config.toml
num_hidden_layers = 18
hidden_size = 128
num_attention_heads = 2
num_key_value_heads = 1
head_dim = 64
intermediate_size = 256
vocab_size = 3091
hidden_act = "swiglu"
norm = "rmsnorm"
norm_place = "pre"
norm_eps = 1e-05
positions = "rope"
rope_theta = 10000.0
rope_fraction = 1.0
qk_norm = true
attn_scale = 0.125
bias = "none"
tie_word_embeddings = false
parallel_block = false
init = "normal"
init_std_qkv = 0.027
init_std_o = 0.0
init_std_up = 0.027
init_std_down = 0.0
optimizer = "adamw"
learning_rate = 0.00435
beta1 = 0.9
beta2 = 0.98
weight_decay = 0.028
lr_head = 0.00819
max_grad_norm = 2.0
warmup_steps = 404
schedule = "cos"
final_lr_fraction = 0.0
batch_tokens = 32768
max_seq_len = 512
doc_mask = true
train_tokens = 162700000
max_steps = 4966
dataset = "wikipedia_en"
Each number is 128 + 32 x the weight over its row's rms, rounded and kept within 0 to 255. Layers, rows and columns count from 0. Numbers have three digits each. The size before them is the row's rms in percent of the matrix's.

# gate: layer 4 MLP gate, 256x128, rms 0.145, rows 216-250, columns 0-127
# up: layer 4 MLP up, 256x128, rms 0.141, rows 216-250, columns 0-127
# down: layer 4 MLP down (transposed), 256x128, rms 0.138, rows 216-250, columns 0-127
gate216 103:200124172163161182137098134185153094147071126164090090139165133157050110125144128159123115069115095092066171157117180160113110103139122131149106064096136111117113116091116100098165063122080130139123132205085147137135158131145179106115089179098153113133136162126126136132186118150171157093118161107107156114163130158132142096131117118112100146206098148185122151199115082082125147132086
up216 104:165072098148082182151060145088151133133123112070066112118110104111139116106107123143169149168196065070144109161136126101187200107167137149133128111134163139189156129121141145132135120129079141142095089124169122128126151129121189115099222127154117069120141171120136173158169121119090113133166138134132123095045098119155107165097143119143077181095151118085118106136054097117144125148111
down216 107:188113151114154112153113159125113147105114123093069062102138110209079123136152165146163115148106092089113218159117089174138130090120106116214137075112110180151145164149149116129142104170120164160162157219144166178184123128114150059092164151108088128138118128150116179138208124175161092130133126091098159120129116129150136149121151124146107143143130163130113117128136120076106131058115
gate217 116:149112143127195112172108130168102134116118099153151134091177060094075091112136086181167074146126122084101121147153170145125106103104080133136124140135151178112184187144096119109127148093160196149152084139130238171185193108112125130132123142156111084085142141116133120100067088110107112133097123129184136143131091132106136162128115133115142063136079155129153163183174089099179141132101
up217 111:094122082111198091162080100149141140156085085182160124120146092067152112118142096145128116127137174077120149090140166112119161143077111199124127108112150168081188114137101131157159162033182186170184102133131132161173140112092129123112118132149170111114080086158115099140143090134118116120114121150148121117121111112138152116116176129128101079095110141038082170110145083119172153172072
down217 109:147207109107189162125152129167148149119076132168194128120186072080105125104133117134130114156148141101105126095160133148118122130151135203198116086109146179117192172164105117124146125099148189167171104088154153131157151143094129135139090116122131112133120064158090128180133116164111144123157121173188107180130134151134162101117131136129087059132081128051097167128146086090187147143084
gate218 108:179107182153100096097201126130083128134077141098121152182148121160123142137119169206083112196136121143136121110096149098074149124166106101136136116175122133112121087202135122120116118108088113105119106128191159102121066121144191094121091156126142096120178168094068090104106101135110140123103152139189114158148179106144074130115062119143132123127134113136068129092145094145206052113125
up218 107:136150104142156158135086146079120106115168162120114155090163095128105097139139169118049182172134141126119123163141151123089164145116148151114128170101154100132164129078138113050127052185153127126141124152117045117130133075166173187093124148187134176190103069117113157125136172080088118117106111074138128111163111122135135131081130109072115120163149109123128166072097058165110182096120
down218 109:141104082170122165113177131158158155159127104096154132186100130099126112136092087108153074168113087170125068154088076119166101142134147109147112090167145104125134185116146110135096150120098147108107168113177174108122166123133119103137092165036096145153125181110181129147064122128132169159182097128092174106144147167112078131102188100149128121132158159030076087138088148117139135130069
gate219 082:124110118183088063219164102086186069117159200085111110127124141182112116144164103128131180087087120112125175136168101129146146144162101165108125116166123153131139162135178076135106123115145121143157129129104086133149133098156147170128127163210145122168180115137115164117082119143184119164147116139141100153060117099102161044106178108166092135124162134176118154112107153150059128110136
up219 087:093088064124095143137101076107137107108146113123100131134042145171185084102150126148112154101129093140139140151121136119142208128118128151127158164088172101128188150124152118155082148093164162166113140146064110123109157052138088087112120117153115178166103157092147132170098152101158133053123090124150098090089089108076125133043104101172136163167126176093096122178141124114121169158095
down219 089:105107101092121151183052127057121136184141163140080120132074128139162164124217126152103127142117075138150116158140140143170103125131115129197144119135128138127137119121161111178104097113147163149135105132196099116152159107130151135143164060150127143200060130114133141147117101150150098158181137222134063088164117141152055081128109168135142159139141155110140059142148141106170144156102
gate220 093:172186146112150092149168143077141127165098112065116108177144122101131107117114152124095154119106144120082170128144130110172130131218126094132103138104136196115111139020091107128155123185061090113136143127166098184131144155158179117134146121113092157144146146053090158099156140110110134161116126138116104175091107043125087131134212129160139137158145098129130161076118155080154129122106
up220 099:076087142147148145159111230146109078128172135154137141103124126135143188110175106182203119132121161188167092127132088160126126088090096147160131096152127126174146141127157165099077104157172159188157137115117125141166135085094067129116128211114118140079087097196131131137158086159180102061087113086111143093149149109108148118157125094124169105141155116129139114124171128137103155120182
down220 091:162140103167101103135123111171147126140116075145146147126163092115159095148031131092138076165060089134129029065182198087105070131103135115132117122145115154120092091161170141128128146128115148091114111085128132107092161126164158154137140058124184096159131122138137133090056136116126153087072153120213091111121140146122133179157099188093125151145097135147107143146131096104107133138148
gate221 101:179145156141125144109130084145126107182162099144062156111173137132094148105148116168104082125102116186128092176147090177143133110075112096111073203157175082110148101108118125119152172144117170158142124160101158158156097092112126133097118098055116150150143117056102107132127167104134053086100110161215124094120110178169125133113089114167137067112100101127111128140149194125191139150133
up221 112:078131212128095091155089130149117133111124188137132112148160168223148163107132132131099105157130195120097104159218137089125098117173123139099124125106119160110107185161142159175084105124123107122165142103125053150133133209083159137094153124140131109193161138119132103152127113186101185171161142155127101080143143104081115106149103121138135128086123095124099080132117097079154057123135
down221 114:140101131166127098127070148104076161141112159110147148165105162102169152127110130136119146135098133140116115148132132124125196143128128147079068082124099063113086189088143147158170087139093139081130170108150141117080070204093144065095117119109144192079110144077116151072108145077123121166104145175171075173174122113044120108139126144147132122133104129132106167061126134098082067124121
gate222 099:106120111164087115104107187131143158100069049109125152093084115074161112193143106109139086077132143134150087143135197102189145151140196090143115145115090190090059148181161149175106139093120116133183160155170164154159111092096093135125202129118123148131088174154099134116085140110125144087126143126118125148144150158101143195112135131156193148149141128115107107176100118121069132119093
up222 101:134098142193146103118123182084121111141172177159158101115145143195123039133132097129133183150119141187104097145106147168124149174091103169133084128115087115111174112116091141063101095145160114093165148162119152168152135100133092094141117092125074176129207087068139135147140143096101093127095111161158106109140147182140103109087129117096094166099092164184168114179091145154163139080157
down222 102:070095129131138089051169104108167182131075061128147113180122119096151112121099127129173116162073067111163065147143103086045095141137082114157133166044087122101151155158139133153150122105086101110107145055111127136121160134148128137137152148097144132140168161187104131115105130138141123189132131215143146087107145116094147069170076113139110151141106093146098145113125074106118112120141
gate223 105:121101111141115179140137154169121152146122143117150087133141152144083136088073140115103131140181210120067125137115180160182138154102133180099105103193061120199125151145098141196127136072101139120133102135096145123105145151129143161111123097147085097153145131124098159198173099176050085195168160140135187162094134101165064136131166113142098097125137148113166108162107109120101091137090
up223 104:124084149138143093189176088107118106101133127155122156167182116163154162145090156149108134082118106132127110108131163127079070112140085115102168145124100105091088105159122096112219152114123109086146156195129089144171142083122177069129134189142153127121145175170162110148190099131161084163061127237111151124152081121175107131119139119107104152124106078154115116148146070124109121116099
down223 106:129082160158145123097128068087158122137151114105126163159135129207121125100155134126106137115125121107146082096174160113086089129186092064065116135112116156097099124083137079138180145139159119152106133144135104140147162164110138057148115174119122108125128139197167141098177099130150015131096106172046132145157115143187063111120111130147079133146127121135089137124106060099119157080115
gate224 092:074136093170093107151155120136113103100140130135131076092161155152145167115153182141167105166149089202127127073063107151094119137112106104086104165135119097115139153152128157094152124097106074110118040114152124144159130112109125108119151157090066088167080163139150128134135091091130166055155085084107151206157080090124161176129127090137162086090120136107118137066179126160176103148162
up224 095:135146096148195139120158106121131090145108133180167109183090082185129125119143153120114099099118206114074133150152139136103094115120120164082136090152140125174135133145123127158147150094125168152067141106107101126097122111159072153172099131162168082130122156119091107057134117190118103124179171133124166123065132054152166175145138093136158140199134188106120096193112179145073100171127
down224 097:150124128187150095202054163153133113106147133113082115115095123097130134103142140118118067103161096173126193106107117154130102101143137163129170168066124148116061120125128163044175120124141073139130109097134129146133131155094162108057115142134122192069122127125174163173073165074151072128165140139165101180152089138134088132131147145162087115064079105122081130089098119140138145095145
gate225 086:087128119131068111138102105130117109123114094129103124135171138124114122165076112163176151104099074088109113115117134045105120147107119204157105158079164102204135134234064148169206134115155166156106094123128134092114143118102199168103140125130141103142106105207123101149112142156144077147140119148081158134101155162106140094142175119144139130077127142121187125137092164106099180159144
up225 091:144129107071141175151108159137132182130110181137147127054170147090122104069116145139128145131101124182102112142118152112154064166106127075184108192066149177104170128133129101127109108125220117142116166159162078060117131115125178132183140155102156101058186100133108112101110160122137126115144069103132071123161134109154116159100106150171108171131161147132162095147144150114090146194109
down225 090:166104129086142169158064111181073143110158189149143070074127128092090147080165158126158164112138097161149200124123114120120086211109109079191122154104091116134161147142115113166107118163149142133153150111126065078120107113145158093163141117146188099094182127118079119096108098126171167115149100084174136181116123124129160126125093150147141156146160158135154114191113198101097172165134
gate226 097:108046144134152116107143111123141153150115168139056162131154109115111098085168123130112156125183050140102073150114142090136095126074077122150106133109108106107161125153128095173131147113126142120160096172126117129207054149078120190058152109126183109162079149159148102109074097169121126128079116130162142151103144133173153141171153155128108211105094179133180115128070113099152120143140
up226 101:098180140134204129118074155150107168100111071152187090080090098201130095151071127065106073099109204163132120122153173172147116135170078104087133123150135190093046138106128119135177110148098125158110157132110150168092196102161130108144169133128070120138148085088153147135125170075151132126150164158108103106129144127106132119123082143105110136156112098131164156145159143154089146131086
down226 101:092158142169106122153034149161176173137142089086155074117147073147141205119091098092094119134164141133154009101123195131158132096141139127081111125139118130104091152128118073132156152158112137119154147165175125118114188113126099155111138150124113120128150121139163147095075149033143135153174133126122111119120200131129163111168125142143131121132141138097163095127202174184129147124109
gate227 106:170152176187125147080140140113135121137159143153119154121098110108096121143192092105106100100146143109144117107111149124127066125177141139117175119124134132187091143136095116097087157129068143246150181126164161118142143209101084130105082139123153145093122183125077129163123120084139137119124064158116142114158153150091115081184073112194123137110126195150158091136121112089104154168179
up227 107:127101125119155164121150113151111127105150096143129098084113134075101106116107079129150079121122133090139113133158129088069148119145136144084140154144133115119145158195158075151097096155185114158113112088096102106089148131156116143105140119102134132145071117098178087155133165104143112144197125101066127157070138083128138147136146150055128123182184156059097176155034119120060182054161
down227 107:070135111155142131144205142134136156112099118110117090077140118097128091102092093116130110116086093140158093116102054139078154117165160093061163134157158129177098141160130157144119135156122158149103118098113137117135113214142122114091142187127125164127100147123121090136138154153155200125183125159084073175091169083094099086152188126111090095144124132089115092174034125075113177125137
gate228 086:062106135161201139054146149138134104147175144161146200171099164135101066151133114106160145135124160108148179146143115084136129125148157110108152121156147147181125073118064060107107166151130102128078139084106165092086051193136109115142165066127136146112131166128111149129168134055127121125155108112094114169107145199121134145085099181167095132133162123176140155126143121141109088152096
up228 093:119131103144127124132076116118113108023169200140146128128167167168155078080107117185183119140103106088108165140115111163176133056106123159108138133117124098144106100126110095110129130090213123138082182205138147096117144166110139136117149121120079195127159167137157125143128150154107174191141136173129098161120110123192116130113147132090096141055159126160136154143160097106063154109135
down228 089:101148064143153126154103121085153109117108145130103109120139204155170132149077134131100155115117114061171128158105085108170081126111206138110132147147102087117116106180080078108129152114128092131134105151098131067118092220109111131152151072163126169108153111151147135179206128163168134123118145139152138139091138178096170093166090135129062115131136076110086134187211145123109154118110
gate229 096:136114149172168097148164122154127081129117183143078090113098129148107126119098155129182105166147140145109108125153155153142153113130141126113146121125083135093086102118168114174194125202078107038170063105074157153149098103133047084180144108139089125134168179130170102154110137127099132106073053123095122149199131120129078130133117120111161127148072105118173127117170147116140169113192
up229 095:079181149156152094150058140172124118121123145148170161121211120200136108120129203096177156095127164060150162169132080125111147122160126132153144088130112096098172129104124131139118071135163115128154180093092132135127187107177089189083156119113117103162060116121098120157124131146140038104179173111128157107088140171154110115119172103096118121089147121135115116092093152091107159147097
down229 097:153067110125097136131213082095122123126159118143139118129105153108122141157172110102113074101126080196204097083085166183114100121117108098054106157078169131157111123068206117092158147071096101111101093152163133092125117158080120085139118099145094138127144146143159120100192132147108143127130099157156143129105091095126125167133144143121124109174131165064137081194104084161120153084144
gate230 108:111175137156159218134128135150125143136193088149172139117143127073156145112144152191121088148149144104127100120097174134075113119146164067115201149182130130114136137115106127106110096169104177192114154156123167133142121103130062144128128123122134083053114090175112145215159167102125117130129081086187144145109116158144079181159120132168149134105113146129101081098120151138212148130101
up230 106:177135133123110088156182162085153111154118131129089130139107114158096084114140165093104192197142144168108151120189113088114167111167131145131120150140128086163107124177157161182159117134134082069184082124135118108110128112166198110146105119116093150175191099064152153085107063137174122122086202088108118136112095107100153080122146119099152159121143120194181177115131155120082148118158
down230 101:114146105089117070091100123066149157115154125120118151186150118103130130157114174104172050144150070190161138145126176116162128093133062173119190150073156073100140082144119136186135134103129109120139095169156104113068177100104129096133073124091125074127137084083072132116125111150171139108099129069101122139130128129131188111162127178080136118157145039124111131177140131115091111120126
gate231 096:136142101175075119089116130106151105124144103098073082166155140146104095108148129127134156131109160097122168120138129095108204174131164146118154060149096112179140108168087181160177172075123098134128178167102145153099152177129130098093208120091082144108145157175125071107086117154150174184138160139129151121135139186138113114093136103088064118062133126120173102188068093141114123143155
up231 097:159112113164149138122079080110124138130116161155129127089138057117140105125150152193099143166107160116125111158125066164136093125110114102115122153170170030101117127155090158089113150082140142097102064129047131102128174124168171186086113121180159103119135125116170161100131124149122177118116044107153125147163079167091157146171100055133141129137148219136146143116116122149136128172159
down231 101:157073059184117102086139085123102140139118169144138108151145108121191102125131195183112158164149144117103029142126116172144165153116133095079135128127123070160108107139100085097092169078146088070142097135050052132126122145164121128126135145138182089174180104074135143097113143173090166106139130155164083155149117138057111154119129072125153138144137171110119141127108118160122162144136
gate232 108:113038163125135117160116114056113188129105155174096092153178155099118107159166122089117114086178106188120115162133142150082130157091074163063135139165113097176130162119094083162124074138101180195093130080083125078137093146107134095097097127121125132107160141085125111165132136149142138188150093169106189119143145123102097110140120099141100155120121167071164146109070093105085109156145
up232 106:134051147101114109103141132120101179172074174172113128150100122136089130160101120129105119124154097179102162091125180099078160139115150102110163092172115144199116099102053069147128110110120137163131140094150180066102110162165147133110120129137132125090112192140123120078109158137158170172145059125110138120129096087158064087126132163178087136135133163131136176123029089108090126150110
down232 105:147084135095165118136216086137135172138116103156132136133148126100134106157132128122134146056177067125145145116120116112086116138082122100067140104155077109165144133124138089170114078129094125169135151152120103082143072130170090107126132129086094100140150125132065117069193166153153178187213134118050133154123088159078124099100106114126115163102141137104153143073061117112080129177120
gate233 095:163161143127174067136127187129175136090159139125090110070126139133147095173081130158146062093093115078077109118205155062139089114111119151123072118117175140110091136140122075146155117122103153109120055118099120092168106080174166166130127122155160173137112099202210126139139135156102156111106129131160150111150148093136127161150135147164155147089081109068176138169088171141138138154117
up233 096:120137110178141151172070153134118157136097109080147162081145149163134149127141081116167087140180166103160139099140112103123118143128144059125161130054165212114176055091113031153145127079122118151147183088128147154106156094129089128142168179113159168106111145111149051126137106135096124158118160091119087141150124110079161151202129121103122154106115112139094115175144144104110139191145
down233 097:093132108214102117187113084129129129165156111096113172179104085114141140100147143102157098151075124126084189150112121159115135135185187113162156143169207130147116103097146121135082137140168117152157175102141087136109114162183133112098110163160124100102115143146214128109170110100124173158143117159093143094091095127145099196181109140147076124158149193125161095130131102126142129212089
gate234 109:123137193155166121144139158107145118090107132105155133123104176158100120140199154156138129095111079133161133176159150136100099167102136172081144109137095142136103086119122084158108121189128091101097148081080150150106097153133063105069155112112146138163169128119170157120139143103095176107148137111090097194140141124173145075182107150100155118180102080133191083093125182076151114149227
up234 112:101094120149069128172095085139105143132089030157157101082184124148181153106159100126101122077150156162072124145135130129136120076082105124177117170073066127124119162120137113102152098135101139178115166080140116127166142150117110153154101088092131132116098119185137107169085152141104061066112137120141140079123139125069190123055108114157107123143148151159134121171214134119160153149123
down234 108:115135131168134069074106169060144132190183190140174114147092091172123074136144110155122114179128086163068075083087176142134135159127131091123175105156177098156133121128099176097119135147134120100078092171119114127105129108130179108147129119078123134113163140109079104150134121128214144126093115144145127136152104122106101193147087072141117156054095094150118124073094096148158121176094
gate235 116:130070079145158100171161154101137123081155145103047067096132146132090162103084115108157207157144094152093158113155143092068112122113160148136093131145153127104104156110146112094158108109124158122130064139156121138150146102144140120134114090165075115127173146193158092140118154170104152165117132083089095141119058034121124125101130115108093131156155168123153154131076194127174208114138
up235 119:091147115137159134152110126084180140136136168080135086130098130139105120158222090106122158158146112139169162174170141107108115121173117118106161158118114118095060152130136187111068110110114174150152130118114072135199112098163144145124128123159115150141183120102133158123119101105136094166100116080142179173096100148117168043069094115094159122156147123091163155079046148131151185147185
down235 116:099089122115088090109128134134146144142098126123150060126139153126124104177185060156123148153121088150115239133168197020154113112130168071089106123112119075105148119122133130111129100101129143165150169154157091060181114175117079128132099138133080100147154098167138176133141102080101148166129153157146158147135110103106095078128119109101119127154128147113205117115123123138161171181154
gate236 100:065124095138086111102148122118099129122114156137154094123209092126139178144082121138175098189183167154119111113132086089099089138159151153138155101120140100149174159188130088194134110125121093134199172123184080153182121135081210103143116097137182130153144160125117097088112076136120145110095128179117124188136176094135149099179161108135224099104123135131145120135142108122137106101122
up236 099:161127156135101143196143135153160124099152078101165120144035171145094045139123133134092130105062121142148136167160119121134150119122151138101081131097145121107088121109149141120071114146102126114102067106129139141126114131154097162129178117137104087114107092143163127139145206166142135129155125099125163098053156116112060125099077134143060148111059132100107160073162111071093190184169
down236 100:083111112101147135131039151178117160127099126163159158104101130119098146202120113136106113063151079104123098163087123157150125118098143167093137138109104130082077125130153104118175083144110120078071111181070160107161106120134080154165093118112074080120110165143186105152118107084138134065196115100087123131129136126080095183112140119113118064152079158085101083145118158173134129142184
gate237 090:184126157051143155127131135113103154103132137100118138109158090055170138101124190142125097139120109119167127151098117150045100114115155121120121107154151114127104061198130092071110115158122092058163075143173207107141123116148122139103134070166158186098153196142106158155102091082113112088114127096108148105119142154120118096110180137107162142164189133109180137137146106176174131076121
up237 086:102148105139163155146141117125193131101099126139187116101094086122109098065101146109139118129086055152096147119080153122131118124160179082093112150089095128089102125056138082128129090144104130099114134160101128155088132120128085122159160091178180089205095135110118134103078166136091131082140162081128162131094123162177199153177150094063146096178137122049123165124073129122155139109142
down237 088:145115106115115145124130105157054087136163115101081078130135121124113152186167084144064101077156158182153099143151144160131169143098140125150119057166116107119143158099160164127157138124160106088108132206092050145116110149139118088131194082094137158166090126109134132056128103143173099133139047173141145160197112146107120113073151126127106124106099172136131123159122115141036145132118
gate238 080:131145109124100113096125046044096193116044108134115130095106125052171109146073118125130094090137161154157133107182130177137147136106103121111120183122114147163140128113123112056115152088148101133097121192121133138163150148139133094114136098155190118133087161106104145152134149154133128110207118087095200204099126167153090191124127106125124114084130137110175076116137144130082109100115
up238 081:178119147072111066085143092124180109140143035108145135116135137129159112104160116104173130067098114172100138183136112138104137151136137132137093044191170161118110110036129146099070111114158123155136114151096163160180109107165101112119145146149123169171160141109080081139135142121084136078132130102128137145026093150091115142077121109192158169121117106134096139167145122143136109119102
down238 082:137193178121142192132129136144105078092118172134107170103124141150172123121109083104084121109106144083104094165116164099113089116135192082121198131127167085093109138157118143144122197084124118169125111179138088128093116120084084149115172110056111089179155126199121058130164159144098160151151143122158122117090152118111094094134113154138084139163069188177092181127174126105152130108112
gate239 099:182128127090122127099124147135167118117179125109050109132115111120132116094162149194172112112091103088129102087122128105147106142098142151144147095115185142101065122137059093094124190119089129169057099160125140066128165146078147110085088105123091170115133147147138149062117044095151134145126097127161103108152085164158151098150108096110119149100096205095130126106098164108170206107130
up239 102:062161153157125165188148091127085129120099121208147102120141126175155148079167100100103133132090145116099147133151147122080146147091154109136152147172121132178142107146164118130139130068158057114144121181099147150139109213146163080123178148175120126077086156070108153149194190136167101143102163106135107152148132126080129139131141155121073212127173114145116161130153071134122091160155
down239 096:107165184203160084169167068136054152170122097183132178129078164166201137104167112118154138158125109094127076135111123156122098123107127161142144133195143117147115146130162101136148177074139114087128092184124158124160123216142139120111164138169169128100090163038164117102149170145137118128135106151192139116137135091117093107125152145156094127146169178143143142114179126103149147147120
gate240 091:103145168133148112128144125128131136126131075126131154060163176121076160123148135079152146156119125167116072140155086115157116164066112210115121144082091101128120118156140101048128084136155125090129153149128116099185097135101151141122107153133176127111098066125156091094092123097115125152132122178162147091164119168054138095045131150169135157187149081153116131209187134146139093139190
up240 091:128064100114114103127106149082128164148118122173124141123105108144111097152100052165138144178164120109251170132134117147185079179132151129104098114139055099137131121086142118118086076125175190103115109120065120130110167133125075110128111060118094135115149084167170149172111099107146115154128149145124138135138131095087180088117044134115095157136141106169138124108154120115157099068164
down240 094:108098103180131136182122191156161113135171103066148111105137158140140100144155087119177104129124152161101067130102150161074137164127093150131100119131163235112157112141123139115137112112131106120096152166217151092120123115139180142097148126110161112171135123091147081157148136115110133111102112135111047163098092151140121225153102066175071064141109167162140122107139099138115155132088
gate241 098:175141096116162109159118107125149113132120188113135186098130185110119106133164147106122092131089158081144144091096112123112077086161135144143162106093109158063105116130094089097180087160124114044099081119119136102154113129176120103146176121112086195096167132109097101041150117046079071099123129161166094110111156112123156118148133149133085170117189108147166096138080139083079140135152
up241 100:149093158210068150085158167115124128133101127166096071146096168107113165110129155106105170103191118154051161104168096112145150146147148129122132139105148088150119159154112143172121145076155113126138136116120131122150146176113117090128125146121144055154098074138102166117135108181102114107175162075106199178091098111165122171123135154114137165115039096071120101109122141205155130187124
down241 101:072160127106119059134149084097090114103172110126164146142138146112149153125135127157126149147107132155071194092079177126151135142121083137220127126172137174147134120140123133162141125117117169121055102084176144143121096118076093104195210108092155172115111163162112113099119127114096137140100087184140096098122138122155139107127141099122091051127205182164128126103108119130090183073137
gate242 111:127190126144104098117159163136082130123109137136163122190138188161160151113133098153165134112145142085073172112072169096117094016105151138128128093117096135090116123179119160113082156148157151150154131171173096144120132114136135111148160111098123162104128128148076155119169128094083131146131157129189113093152185075082118173093156104137148069136169128154156184151164152133175103171043
up242 110:164138138102117086167146132126135080186174133095135167124137141108172117188120141167069102133062135163140106100080114090163053130113109112144102096089172110092077120145138127072135133122096093119125060132119163174196116144147175106140112105157125140129137123107124147160156158104130154085122126152147121124147090099063095058081178144100063145103119077142062102140177105082135139056145
down242 106:119065148168151151138151113132126138133131090180136155148144116075128122159174095205124146147134190100123079150116144110150112180142092120092126100109150091177154143147141103132164111137126142139137112073074199141185158152178128121095103196170127069065163148105155098169113114135109090111088134196075121122124103191143130161155148175104112123142127141122113052177149096145134149066183
gate243 110:142184119132123144063104115141132069145181196111166162135106147117100113107191148155143174104113150106122178106129068083113124180160183163121161108143186143160149109157106124124152092121108174170117150137114140093058102147182133147187179100187110132110140140118140109066114088155080112112170089151072138149080141126105122144174195131112133199175155162115112108091129097105110125151099
up243 112:122115132072116178217129103157136093141114094101077075163101130136127118120089125123102091143124161172146111112142101215094119088118088109109123130106063142135131151121193177117103138129142102129110109142153092193111151133133143097151032180084138134122148132133068145210164157152204136098156088117132090101156145135148137144104073101152135082087138112160179128118093103122147093129179
down243 106:089144150102150154150152096123143174135122124059087093088123120145158125138066142109129044172168122156134035175124117154143093095127068064119128138132128133089084127093180167120136199117108093121143096142125061166146144140128114145131107148076183103138122139120096158148140189094184179113140123090167138110122075140155135099098083125170167063096110091114133109171123131129102099073151
gate244 104:185113153091172159130096178123094098167092157097079144075161142128122159091101108154146139166143142061127086132126128126095154163092148145137120135159173196157129151153092201092133150166108115186135092151189145132140179122126185112113126156169084139112111126126138201151114113106070088128176115169136077130150132139146111115144155177063155122060132149101099115123089118112188198164117
up244 105:134097167118107138108126098120089106126163137107175131092152150096100138159087174194149136164163116114114108127133207147099158094083114157128166141131097102110191114143154164131119087123071074156162135162101046117139125157119154159151096154149104145117135118198062105115128131184144118155120103170114114091133115160173130102190088117143168109081152165221183155140096144135106202088118
down244 105:183040132163153162130162169102062103143138137109165104138081154110153138087145150207145114139171091133154161119098175159142109114119139109157130159121136164133137150111108134151131144184108124160133123115122114099167143139089119147114158109119070123103118171163105127132092135178126098147148078225115139107110103159183114070191094154150094134101140174188121123145121167159176237114119
gate245 079:110080122163067127178115194111119160148158139152169132129135173189074127113155091112157122124156165131128139145092130134132113147126139114119142118092094109126167165152149095199147144116217178110138230177164091113147178130098100155038132155168136103155167100104130143148125119174078163106146119206196134144109140145094115154119176099084092136114141149145167131158152102134144093132132
up245 079:143171133167128115157143169112153050136098085086130101167112088133157106098092180170120088106138161127138097154118141149106130115120126073170162121151102101145042112120095076099102155202184129088122074126100138146156157091159104186184098077114112155127107143113103163115155118147168106167100105135163145173129137081167187129128112175168181038126089087137156122118105156114141123138089
down245 080:142162148123121087115137101119109112136070123132088146128102093144131128119095163162139122115126127080158088121188149112145113159115185065103163103143097096169096172094101082124044091115132122153142159045097144167127159152132116096188102101088098120077119143153152158097156150090194072153110080142078096077147160111126168144181143143143168029135114101134149188134115142124083121097114
gate246 103:144084191109191136103139157147154138140119138129062125077166086173113170167167145139076087146133099139150129064225183116195136184108111149120134096104105110158163134183154165177162156130160120101102123102123139143088137153174159105133125121102135142096074152138116127122146068120156146120132113159128088102156148121141118094190108060050097131127173181151140114160098123137123138097176
up246 102:092091114159072100106125105112111151054106152097139133104103119135150094136139144133095125143159178115153139123128084129097096101123057075139212198126150161103105108146132072124143138145067078090172140131164162167180122089092060140170133132155074150113146117131205121063134127084095123104104179093155128121106166159189129154134059150151096091151120079131129079122124138129114107150152
down246 100:104129104121090130098090133088090099092114113130150112147095177119176077140129095077200164141175173121103117177036129112123059123160102147146108129105097104104096099061081094110161089096136172149189092088137105137133134065127132096077103128181117153127178132162139137182096163120109128154070145130144179178140170165115120153136160168172122173117106095131091140150135120154077099112117
gate247 107:122136098072100133127117157103129103175137126101160140184130177122079124069139124151103108129113102094163203144076136137115122132107138068097147116186115151124146197168094131189144199121144132159165133104047123136067092107148102111163127132110134068147131156126125128167125099123099092096151105092091131148134132077178151171129158120074140120139083157108143092074041145096068089094110
up247 108:150092088114134135115149079157119142211159166113077096077142124112135139108097131116114162136172145103125138128161105141102180070074159163148105067085161116122144122116166164129125155127122103121074148098144120116126160127123098128143149121119139076166144171157083051139141208217135125089157057136143087099111139108111082093118113060195171092127103112124148080141162094161102095166146
down247 108:174108144137199145064099166147123193144148130150113114071160091144107063163087076129096149107114137100139116118146192181145134100169061111148078141076191128144167095126144135058097162135112173098060098106158155111142151136133143187152144060162150195135084153117146094181116150129102116151127123141160149078117123121164095116111108132185106143103113139138179131105143081097142136134143
gate248 115:112110115084174150159109139180152094124190161143120104164118151154059113125108123178139138130093159072086082132160134118131136128162131100126037134146117102106154145084091137127138076101114132179101143138150159184089134115087075146109128088136129127137202093105133094172099135077114091139044122179121077073133158181095155137105095140107076186107116154134124140163114177117158183167145
up248 113:118111144074178188149115174177128152062123140114144112091067128171108064184116079123159110157099101120176093133120118155117162177167131124163083128168137136064081103096136109089136144150113072148109111122141147200054138135113082157113161072130057140131118151111192135169087125093113122148105122166118074127163137137157128154125144148087123155164150107133110142114075126169136066175160
down248 110:126107112141142170174209191145182152105130117107108058125090136137096101176091135146144151163091097130119143109140033108106156170194166148170100094130167192178090157146113150102089130077126109135134105058121154117140125138090135142118182081121081135114131194135158164146184139121131114135182128191108076155090148101116148170135138172158101169104151139092129127113116094151157106138106
gate249 099:084031140181136115124116148117112192106117157197135111121131121123104114166155169125144113169146163065182179091145170159142176073107098082135148142151092121124127156142145159137065132100109154129099173120116168083099093164127084123106156157176165140145086200126105123120113061159156145145092107149084079123145165126159145132092112168157095151167121162179172072118107141070126121137114
up249 093:106099164168148075083119106162179146119149103156192118136113088095154111137148107144141142170180147137159170155057156139137152128159155083123149087147098115140126122128107128083111157087095070101125152115088156124117118150155057115150226120108133127126152169111110146110213159083127110103152138128166095124115173099127118193071060123148091085142160113128118141161136174094109055188141
down249 097:138175070078140168129139153121102068166148050108129134134101126115159158103139165060156156150127170120126156176124070113127073143177145129126181109068149146140169121097108137138158179114114176132113096169161073134088141121095128100127149111105086118114171096183124090116104189115158067149111130113161139081107111111184168142178080128129157139099136086104110199135172091153141070093106
gate250 096:133127122129124115132136161094195155132180142130122152151095179061140123131142107127066079140127197135119089142116086108133162111159130106136177141054182112124136142101104111143129199099055125134122154087098116127161180178133182109175163107126124126065129144111122140060100147130118125097128087123104153128127102114117043108151157142179175114143083066098152059128204112105141157159120
up250 102:150171122085130143139106141116131148157185152042142191075125119125147146154147154152119148125058149112218140139167088106117145150197187127108077142169158141150091131133154155092131108135091094112168162132206141127163108147116149095166119127141102184099169081116070102113106116082100108142164082088165124152161094108082105048113127097106155150146166088090140137128160116118139112078136
down250 101:118152112154098131137100153086197092150096137147184118102132143133090159175150183104125190132112143177072140016135149178095142158093124129131135112179119175093064150144081142113120093133176111149150104208174152161141125104120168137108130103132097127146172115124091154089108100152140121180152168090122142137151130081113138189114138165121185117151133127174119166068102096125177119071126